From a checkpoint of a small transformer trained on Wikipedia: biases, untied embeddings.
Each number is 200 + 30 x the weight over the matrix's rms, rounded and kept within 0 to 999. Layers, rows and columns count from 0.

# up: layer 7 MLP up, 512x128, rms 0.148, rows 118-130, columns 0-127
# down: layer 7 MLP down (transposed), 512x128, rms 0.143, rows 118-129, columns 0-127
up118,251,196,179,163,221,193,184,186,207,193,201,181,171,219,178,192,203,209,227,183,137,195,213,160,220,161,218,179,228,250,204,184,175,145,166,268,214,237,180,169,235,156,253,213,251,244,228,205,203,218,185,207,165,233,184,170,231,172,222,152,240,183,223,166,222,231,268,120,205,194,141,211,172,202,216,209,257,182,156,205,226,212,214,169,196,144,142,169,153,238,191,195,195,221,196,175,186,156,254,230,224,264,199,199,196,244,191,247,210,137,208,194,183,232,187,210,221,216,215,197,194,187,245,219,238,184,190,230
down118,207,195,188,141,249,194,191,179,206,196,234,192,219,215,176,103,193,208,234,175,170,216,193,193,179,173,261,210,232,225,196,229,211,171,188,157,211,160,196,203,170,242,214,229,190,215,250,195,209,197,182,252,206,241,212,189,231,177,243,191,211,214,150,228,239,234,187,151,166,211,217,224,174,194,197,231,203,242,180,232,180,205,193,245,200,173,206,169,152,220,160,169,203,229,206,168,203,298,208,191,204,203,172,195,176,272,168,202,182,181,228,161,165,234,130,186,181,173,206,217,111,223,225,229,260,169,218,187
up119,184,155,142,175,214,193,192,196,167,253,206,167,213,223,189,251,169,169,140,158,216,155,152,190,184,177,167,232,192,219,249,168,196,210,203,199,223,207,143,182,211,252,187,179,200,259,173,224,189,178,169,155,147,205,233,141,208,166,178,173,233,217,193,196,205,186,192,211,221,211,187,209,195,206,236,215,191,187,214,219,225,247,176,235,215,214,236,239,229,204,204,209,268,239,212,180,196,157,232,212,228,228,223,220,166,189,199,211,225,166,200,195,206,222,192,191,227,177,212,169,176,218,191,203,249,154,200,202
down119,227,223,215,234,217,167,162,176,185,218,169,185,184,208,223,172,203,168,185,197,218,178,217,241,223,164,190,178,180,223,193,199,244,203,175,229,158,212,262,201,228,143,212,180,203,208,192,222,183,249,147,206,218,209,167,224,209,203,205,183,167,187,183,193,223,227,218,200,169,188,281,166,218,183,201,183,142,145,219,216,179,196,190,171,175,190,213,210,237,230,214,135,260,205,177,199,185,192,181,232,234,216,221,192,188,175,195,211,168,171,180,209,161,191,165,200,197,226,198,235,250,209,234,256,194,199,201,241
up120,224,200,214,123,258,213,189,185,197,224,185,198,239,193,177,223,190,160,157,174,206,202,221,172,172,180,204,198,204,202,199,227,204,184,182,190,197,228,229,186,166,185,232,171,211,187,185,267,141,164,169,179,150,217,180,210,179,182,196,200,182,267,191,162,234,191,160,190,196,166,212,187,120,200,196,189,190,185,205,252,223,200,210,246,224,216,196,194,206,223,225,223,198,204,199,210,183,151,179,217,241,209,162,194,217,174,172,195,270,228,216,224,124,244,224,202,189,201,281,218,171,181,228,212,199,237,172,242
down120,173,204,209,212,180,168,205,198,262,198,202,217,175,191,223,209,208,192,175,202,163,188,184,224,176,225,182,169,236,174,155,220,249,208,217,183,129,144,220,236,209,216,212,255,161,198,199,200,221,205,225,191,176,200,240,174,189,230,174,213,188,195,202,192,229,143,200,190,201,215,220,181,227,183,173,195,213,191,220,171,224,195,161,206,178,162,187,249,192,180,188,165,228,184,189,204,200,222,254,185,258,198,167,185,230,182,191,188,252,239,207,179,228,218,219,204,198,181,141,223,204,186,210,218,194,182,220,196
up121,202,197,231,201,243,196,207,161,231,254,208,186,212,222,231,223,200,248,193,227,244,182,152,199,230,160,232,251,211,192,247,222,247,176,179,214,169,203,217,164,225,208,236,200,211,239,231,235,179,213,200,194,191,234,168,188,212,172,195,189,180,187,214,159,230,176,171,201,230,176,201,197,197,180,233,211,185,145,197,196,192,148,193,184,270,171,209,216,177,206,203,212,192,171,201,166,224,190,237,234,154,145,186,140,174,163,197,234,165,128,189,207,246,226,162,185,212,263,194,146,213,157,194,183,232,170,196,150
down121,127,212,190,158,216,236,194,154,172,220,187,242,129,202,193,157,252,275,182,187,225,206,173,181,188,165,221,191,225,182,197,186,173,184,199,206,215,134,211,229,221,232,194,216,234,206,211,247,191,163,159,210,168,193,204,189,192,211,224,225,199,212,195,183,150,208,196,214,161,170,240,217,164,171,245,217,217,223,198,241,238,242,212,262,210,203,185,194,193,173,242,206,183,156,165,180,230,178,215,242,142,163,211,245,171,186,219,192,123,167,186,194,272,202,216,188,308,236,220,187,186,209,177,219,183,212,164,188
up122,143,239,182,170,229,229,228,194,240,205,211,140,194,211,179,175,221,175,201,229,237,213,160,188,216,202,248,186,186,231,197,179,213,201,224,208,195,204,184,230,256,240,165,165,232,218,219,173,157,211,188,167,200,251,155,224,201,171,176,213,217,197,183,242,119,220,192,203,195,166,173,183,228,198,190,173,182,219,162,245,251,193,149,196,151,139,164,211,219,193,165,177,218,258,213,206,166,123,246,265,229,237,206,169,172,192,172,205,202,208,179,192,231,245,191,195,246,179,216,182,168,176,229,178,227,223,209,197
down122,248,238,192,239,223,188,228,232,235,184,172,176,197,212,179,144,213,184,219,147,250,230,197,169,223,205,204,160,180,207,172,216,174,216,172,188,189,138,192,213,256,242,191,197,194,206,176,181,194,192,215,209,241,199,227,232,276,154,255,200,149,221,202,229,212,203,219,287,208,193,236,195,204,173,201,210,247,175,231,185,202,221,232,211,185,159,190,255,142,192,196,194,183,213,171,164,201,171,181,201,191,215,176,180,169,202,205,178,153,213,173,203,191,167,193,241,262,193,227,147,193,174,164,176,182,185,202,194
up123,168,180,215,164,254,186,191,169,176,220,204,183,169,185,207,214,243,246,153,214,182,187,189,139,176,179,226,213,213,184,218,221,192,210,187,230,207,200,163,156,161,219,217,231,212,258,156,175,232,184,202,223,173,235,183,162,245,185,198,191,172,241,203,212,200,164,218,209,199,140,203,198,148,207,209,190,191,204,177,165,236,193,191,176,245,209,222,225,213,193,268,185,202,228,163,220,180,180,189,207,233,199,195,206,170,194,271,157,193,209,218,229,186,197,234,205,214,256,192,176,179,155,223,155,194,199,197,196
down123,202,218,213,223,197,222,177,236,176,184,203,246,204,202,158,198,191,184,190,179,134,196,218,184,217,221,219,163,146,214,173,218,216,223,245,209,239,227,217,199,217,167,216,184,185,217,153,178,210,233,204,170,243,204,205,240,230,209,229,180,206,205,209,236,271,187,236,208,177,199,215,169,195,178,234,222,270,200,202,166,169,187,184,175,194,235,178,157,222,214,201,177,205,223,162,197,210,199,152,211,231,213,219,176,183,155,158,181,150,224,224,194,185,190,204,200,177,176,233,203,252,177,183,165,183,212,197,201
up124,226,257,200,115,225,231,238,198,258,239,153,183,209,143,153,179,198,179,207,157,174,190,199,196,190,187,189,270,202,241,183,235,159,203,188,202,228,223,185,150,161,186,223,242,233,222,189,240,164,230,175,185,221,186,188,198,212,153,190,194,193,200,215,193,158,209,197,211,220,194,187,230,171,197,184,185,190,242,208,221,196,160,236,233,170,189,192,169,227,195,196,173,213,197,191,197,229,167,207,164,209,238,205,200,211,172,217,204,179,207,217,190,156,203,185,174,180,220,251,230,209,155,237,141,180,207,233,169
down124,186,206,171,191,199,207,199,202,189,228,209,161,197,182,214,160,164,192,202,167,200,231,226,277,176,167,240,201,207,206,257,183,188,237,229,251,250,149,134,185,240,233,192,147,191,185,222,233,224,241,214,195,195,219,233,214,203,222,217,175,221,193,185,194,222,184,218,194,205,167,204,216,188,225,146,214,206,172,254,246,226,222,186,169,179,183,189,201,139,205,189,184,213,189,214,174,183,148,206,200,188,179,190,197,154,189,224,203,158,226,186,210,221,215,171,219,205,252,214,163,215,181,245,204,151,174,206,185
up125,175,200,154,198,189,201,221,159,207,211,205,121,205,141,255,214,219,171,214,178,198,210,182,166,109,224,179,172,220,224,275,228,217,227,180,180,219,237,182,218,183,231,197,193,225,173,144,218,167,196,192,205,164,150,227,120,129,152,183,185,179,228,215,174,190,186,182,182,237,193,196,200,278,189,182,200,126,199,208,223,211,205,225,259,215,168,250,224,176,190,181,211,229,200,167,198,217,196,230,214,267,205,213,233,201,221,275,181,257,142,212,188,207,191,232,245,194,188,181,191,189,189,204,131,208,191,234,239
down125,173,112,217,217,135,202,198,186,165,234,163,200,210,243,138,199,215,112,222,168,228,226,230,140,185,252,245,223,223,208,197,172,224,230,180,196,194,208,236,232,215,174,189,246,173,225,187,126,210,268,203,177,213,181,198,179,196,143,173,135,219,225,213,208,186,202,252,212,194,236,203,167,244,191,207,224,195,209,160,234,141,190,162,213,196,184,223,228,181,191,187,188,219,222,242,222,148,167,206,228,176,240,143,232,202,163,267,183,157,239,227,215,220,236,220,242,148,220,216,215,228,213,202,203,176,164,191,189
up126,193,177,185,188,224,225,171,219,266,187,133,189,199,152,196,237,240,165,211,232,266,167,207,187,148,189,223,210,256,278,198,170,132,220,184,163,181,215,179,184,213,279,198,193,229,233,167,221,166,181,165,178,191,154,182,177,183,181,209,228,233,207,206,177,200,162,222,241,208,207,197,202,147,204,226,216,223,141,170,182,177,234,165,246,250,193,179,215,155,224,215,210,207,202,223,179,181,231,225,187,167,246,193,133,210,208,157,242,202,195,206,241,201,215,224,234,155,258,191,186,190,162,202,214,195,270,197,152
down126,236,185,182,233,190,198,236,205,151,200,219,138,252,231,217,133,268,169,191,176,207,222,187,221,149,222,228,176,153,169,245,183,214,211,230,162,225,173,174,203,202,204,108,245,196,195,203,158,137,198,228,192,241,235,183,220,187,222,239,198,222,234,178,230,187,111,250,202,153,277,235,198,209,172,206,207,234,175,235,190,152,219,184,220,236,202,220,209,258,123,213,205,152,235,178,294,195,186,195,192,200,228,227,197,204,165,184,201,150,217,182,209,173,160,188,199,175,212,202,213,161,185,216,182,208,180,234,165
up127,168,188,205,173,240,201,239,168,218,200,186,206,211,191,178,222,244,205,181,229,169,199,146,210,182,160,211,268,264,205,233,228,227,253,207,188,148,226,169,153,177,170,245,207,242,255,157,212,176,165,189,171,198,219,223,200,179,202,183,190,231,215,179,159,221,196,198,176,173,172,180,146,164,238,164,223,230,177,186,169,180,121,207,208,161,211,214,173,137,286,264,241,213,146,199,221,165,205,211,222,172,230,180,146,178,236,219,214,199,152,237,189,202,197,225,219,142,218,186,205,172,154,191,242,190,148,215,224
down127,230,204,159,202,190,214,204,200,233,199,220,149,252,123,234,245,236,190,231,153,179,197,135,163,183,203,158,242,143,264,184,224,175,239,185,217,115,276,205,192,219,200,192,211,201,231,224,202,193,183,244,261,235,171,210,232,200,210,193,230,148,225,199,181,214,191,282,197,137,146,175,256,191,190,190,165,194,185,237,212,212,235,152,155,180,205,229,217,233,190,159,187,186,222,174,211,213,147,203,137,201,237,254,242,188,158,227,228,188,165,181,195,222,173,243,193,205,184,185,202,167,202,219,209,223,187,226,186
up128,209,201,126,225,205,190,205,203,170,229,157,180,203,148,218,214,213,169,185,201,203,153,204,197,205,183,242,260,202,239,234,254,154,177,178,212,146,200,165,197,154,176,238,250,220,195,169,216,232,256,206,184,217,170,208,185,189,191,161,171,187,245,203,188,213,197,204,216,238,183,168,195,156,257,150,162,161,209,155,219,234,209,189,224,196,213,219,233,168,210,283,245,170,197,143,205,248,174,187,233,228,241,139,201,159,224,187,232,210,232,239,175,160,218,186,183,172,203,185,169,172,182,170,284,202,215,205,222
down128,159,206,207,209,240,206,166,175,229,210,212,200,196,154,171,258,258,171,209,166,245,211,157,178,173,245,181,194,242,242,176,203,236,251,207,208,229,181,244,199,221,195,190,220,254,208,171,200,146,148,185,198,187,266,169,245,219,190,162,141,147,231,227,219,183,230,174,219,180,237,172,168,198,217,214,154,170,180,225,211,237,242,230,204,193,172,186,231,177,214,134,205,215,202,176,239,191,151,214,198,225,221,231,221,188,211,205,146,190,208,226,163,160,181,161,163,255,220,267,197,201,216,193,171,161,173,216,155
up129,182,203,195,193,213,230,188,223,211,173,198,167,238,162,215,233,208,202,164,161,173,227,218,176,124,178,203,184,225,215,222,212,192,215,151,171,170,199,184,195,213,241,254,196,214,203,169,159,176,197,166,220,185,164,207,213,194,183,167,216,236,187,209,182,216,233,270,215,160,186,150,184,229,221,206,264,196,203,163,214,172,245,185,221,217,191,143,195,183,165,194,239,212,184,149,205,215,149,258,225,237,274,179,137,178,189,210,235,261,235,195,216,190,201,198,224,193,189,211,183,191,187,241,226,208,217,215,215
down129,253,202,227,228,218,195,197,244,203,204,228,163,210,212,181,235,192,168,179,218,213,226,202,229,212,224,188,216,153,175,220,180,226,191,199,206,225,208,183,198,233,160,192,202,111,244,241,207,221,182,222,201,145,130,247,199,224,203,218,159,209,240,254,192,188,189,204,195,240,212,173,207,195,152,205,191,246,215,205,200,211,220,157,257,199,217,243,209,201,158,191,166,228,214,195,206,196,226,175,167,176,168,158,196,218,225,181,166,187,245,194,205,146,200,155,171,177,199,193,197,205,167,214,219,224,177,186,186
up130,136,244,198,168,215,205,155,219,224,211,201,160,224,199,204,193,202,197,188,163,197,216,175,189,157,253,183,237,177,200,215,284,172,167,132,208,200,210,154,168,245,221,189,179,251,197,233,229,227,174,174,224,167,197,173,148,213,215,228,152,243,213,254,220,153,189,223,197,175,200,206,191,184,203,242,222,196,196,222,189,199,201,196,185,208,210,227,205,206,223,184,213,199,260,227,187,200,138,177,207,275,248,157,190,150,163,216,243,154,199,205,242,200,167,166,248,223,198,221,179,199,203,254,189,177,206,235,164